Each number is 200 + 40 x the weight over the matrix's rms, rounded and kept within 0 to 999. Layers, rows and columns count from 0.

# layer 2 attention output, 512x512, rms 0.0755, rows 411-453, columns 448-479
153,258,196,179,175,215,221,151,218,195,213,198,206,146,208,249,178,239,235,179,189,201,196,186,224,218,141,166,192,212,196,187
248,240,211,171,230,164,190,211,214,242,171,177,164,207,212,225,163,190,194,165,166,212,263,188,269,233,150,235,195,181,217,178
176,261,148,193,209,174,172,207,186,152,213,233,200,186,140,249,170,192,210,168,153,222,237,154,196,191,174,144,171,187,239,263
185,229,257,259,143,215,241,203,202,244,225,136,225,220,213,256,174,280,229,190,212,157,177,198,213,237,185,176,210,243,162,195
211,240,177,222,152,238,203,249,190,219,129,231,228,184,155,256,188,173,203,135,168,231,203,215,214,185,196,200,223,224,190,175
158,227,205,285,187,200,185,135,229,220,250,162,148,215,106,195,156,154,213,204,185,225,197,216,227,226,162,224,191,200,199,216
213,255,219,256,157,171,143,221,168,225,223,184,208,184,219,163,173,252,213,245,173,193,220,243,231,230,210,214,259,247,260,232
116,185,164,110,157,190,167,189,245,208,257,198,214,242,201,203,186,200,197,153,261,134,141,186,195,239,215,209,194,143,199,229
228,152,217,254,213,222,186,147,183,189,171,191,169,147,264,173,218,268,216,244,183,158,186,222,188,162,175,216,193,167,196,189
216,246,194,185,228,239,222,210,257,232,255,211,238,181,174,256,216,207,239,190,177,136,170,152,195,244,167,205,143,156,196,210
225,246,150,206,216,172,250,201,217,177,230,229,208,236,171,217,256,219,165,261,203,154,222,155,117,257,225,260,203,190,265,184
186,168,220,212,215,198,178,195,199,225,199,135,171,176,248,238,154,174,147,203,201,223,277,162,251,185,248,280,179,197,213,195
203,158,114,184,121,240,192,172,178,153,165,222,209,177,152,169,216,167,265,202,221,203,159,190,168,146,167,126,200,198,150,238
211,210,189,235,161,190,227,223,157,201,228,180,208,208,186,203,215,213,218,224,181,158,159,250,244,250,225,207,267,259,152,237
155,207,245,162,217,174,223,278,199,198,177,180,220,276,205,226,184,192,202,171,177,211,145,209,209,183,177,211,200,203,197,194
167,208,170,203,206,170,219,220,146,275,256,195,196,165,166,246,204,221,174,157,204,141,154,257,169,223,159,235,176,215,217,239
238,188,182,237,179,235,243,200,96,191,180,213,147,270,253,158,180,265,298,177,180,206,208,192,235,198,221,201,276,201,177,177
148,171,232,216,182,219,170,222,128,246,191,200,184,198,174,216,168,205,161,254,178,205,166,190,221,205,278,196,175,139,212,268
208,148,194,203,200,173,249,239,177,205,188,211,205,195,184,140,162,288,210,172,251,191,101,194,219,282,150,155,268,189,177,186
208,259,192,199,193,225,244,146,173,159,155,212,82,185,195,253,253,191,146,196,215,190,198,171,213,175,220,233,217,183,171,161
169,153,159,192,204,200,155,224,240,195,185,204,172,161,199,216,250,143,170,234,204,202,158,227,132,153,157,258,219,121,156,157
143,173,171,214,229,230,173,223,158,184,160,241,168,189,260,179,170,184,276,187,229,171,171,216,241,240,236,158,233,182,185,163
233,211,241,199,210,237,222,157,168,243,218,248,208,142,207,239,213,209,210,139,238,174,186,150,167,154,194,192,176,205,219,158
186,240,202,204,211,254,167,226,170,131,236,187,172,215,245,207,178,227,227,216,230,231,186,213,213,208,294,196,239,194,183,208
131,166,198,224,197,178,218,165,154,189,210,137,247,150,194,246,170,214,214,204,148,236,190,161,195,188,167,197,253,227,255,177
193,133,187,197,187,185,199,277,153,196,260,229,237,175,195,193,231,254,211,185,227,195,162,76,232,235,217,151,144,188,164,207
197,185,167,163,235,208,196,219,184,189,245,168,233,228,189,222,174,230,174,237,230,239,210,141,197,190,205,218,163,195,154,174
213,118,177,226,161,226,215,176,160,205,182,176,173,221,245,204,202,177,183,242,155,257,229,244,184,233,197,294,194,193,258,177
219,130,229,229,170,275,191,180,204,201,260,209,245,184,204,194,169,190,253,209,159,144,243,198,218,186,210,239,189,210,218,236
222,204,205,196,185,222,153,219,238,212,132,276,166,156,190,277,268,183,194,189,144,181,242,218,193,170,207,142,215,183,150,154
184,234,205,210,238,237,187,211,137,199,254,255,270,124,243,210,169,179,252,158,187,228,200,208,245,191,208,92,127,189,197,202
183,220,233,123,229,195,258,221,217,246,220,234,211,159,217,172,192,185,181,219,205,187,180,245,200,213,241,142,224,179,166,181
174,178,185,276,200,183,157,203,165,220,191,149,178,232,172,243,252,166,134,186,231,170,194,205,204,130,176,102,181,245,245,210
156,186,148,158,225,228,147,148,201,162,181,209,145,206,232,210,182,181,187,240,230,212,150,175,242,260,166,279,228,217,189,173
199,224,151,124,226,212,183,255,193,191,241,242,206,216,204,192,196,191,211,156,207,206,180,190,227,201,291,162,179,214,169,259
301,191,183,302,134,250,199,179,215,139,242,167,173,208,167,125,206,239,166,156,195,190,282,199,245,187,197,116,266,186,205,225
184,175,169,215,197,129,197,116,162,180,195,125,229,193,280,233,174,211,186,202,183,227,189,204,156,175,247,209,182,239,221,250
225,228,220,211,194,208,234,239,142,153,183,196,264,150,221,256,104,211,187,260,147,216,208,207,219,181,135,250,236,216,139,203
208,252,160,200,185,209,237,165,134,232,168,242,184,228,212,183,243,166,268,231,187,171,230,127,158,202,221,179,254,244,226,199
261,203,193,110,161,160,206,137,185,125,282,165,163,145,155,250,183,233,183,178,187,166,220,180,199,185,220,205,229,184,98,138
156,173,156,160,113,185,124,237,210,214,198,214,198,228,171,276,201,126,201,182,234,244,207,189,224,199,232,234,221,248,200,170
186,183,163,220,195,186,194,198,193,210,217,216,172,192,210,232,153,212,186,269,249,232,161,242,188,247,195,202,239,199,174,217
169,174,199,167,174,141,209,201,174,224,149,185,183,259,171,235,168,186,174,197,293,199,174,261,191,170,181,177,199,121,162,190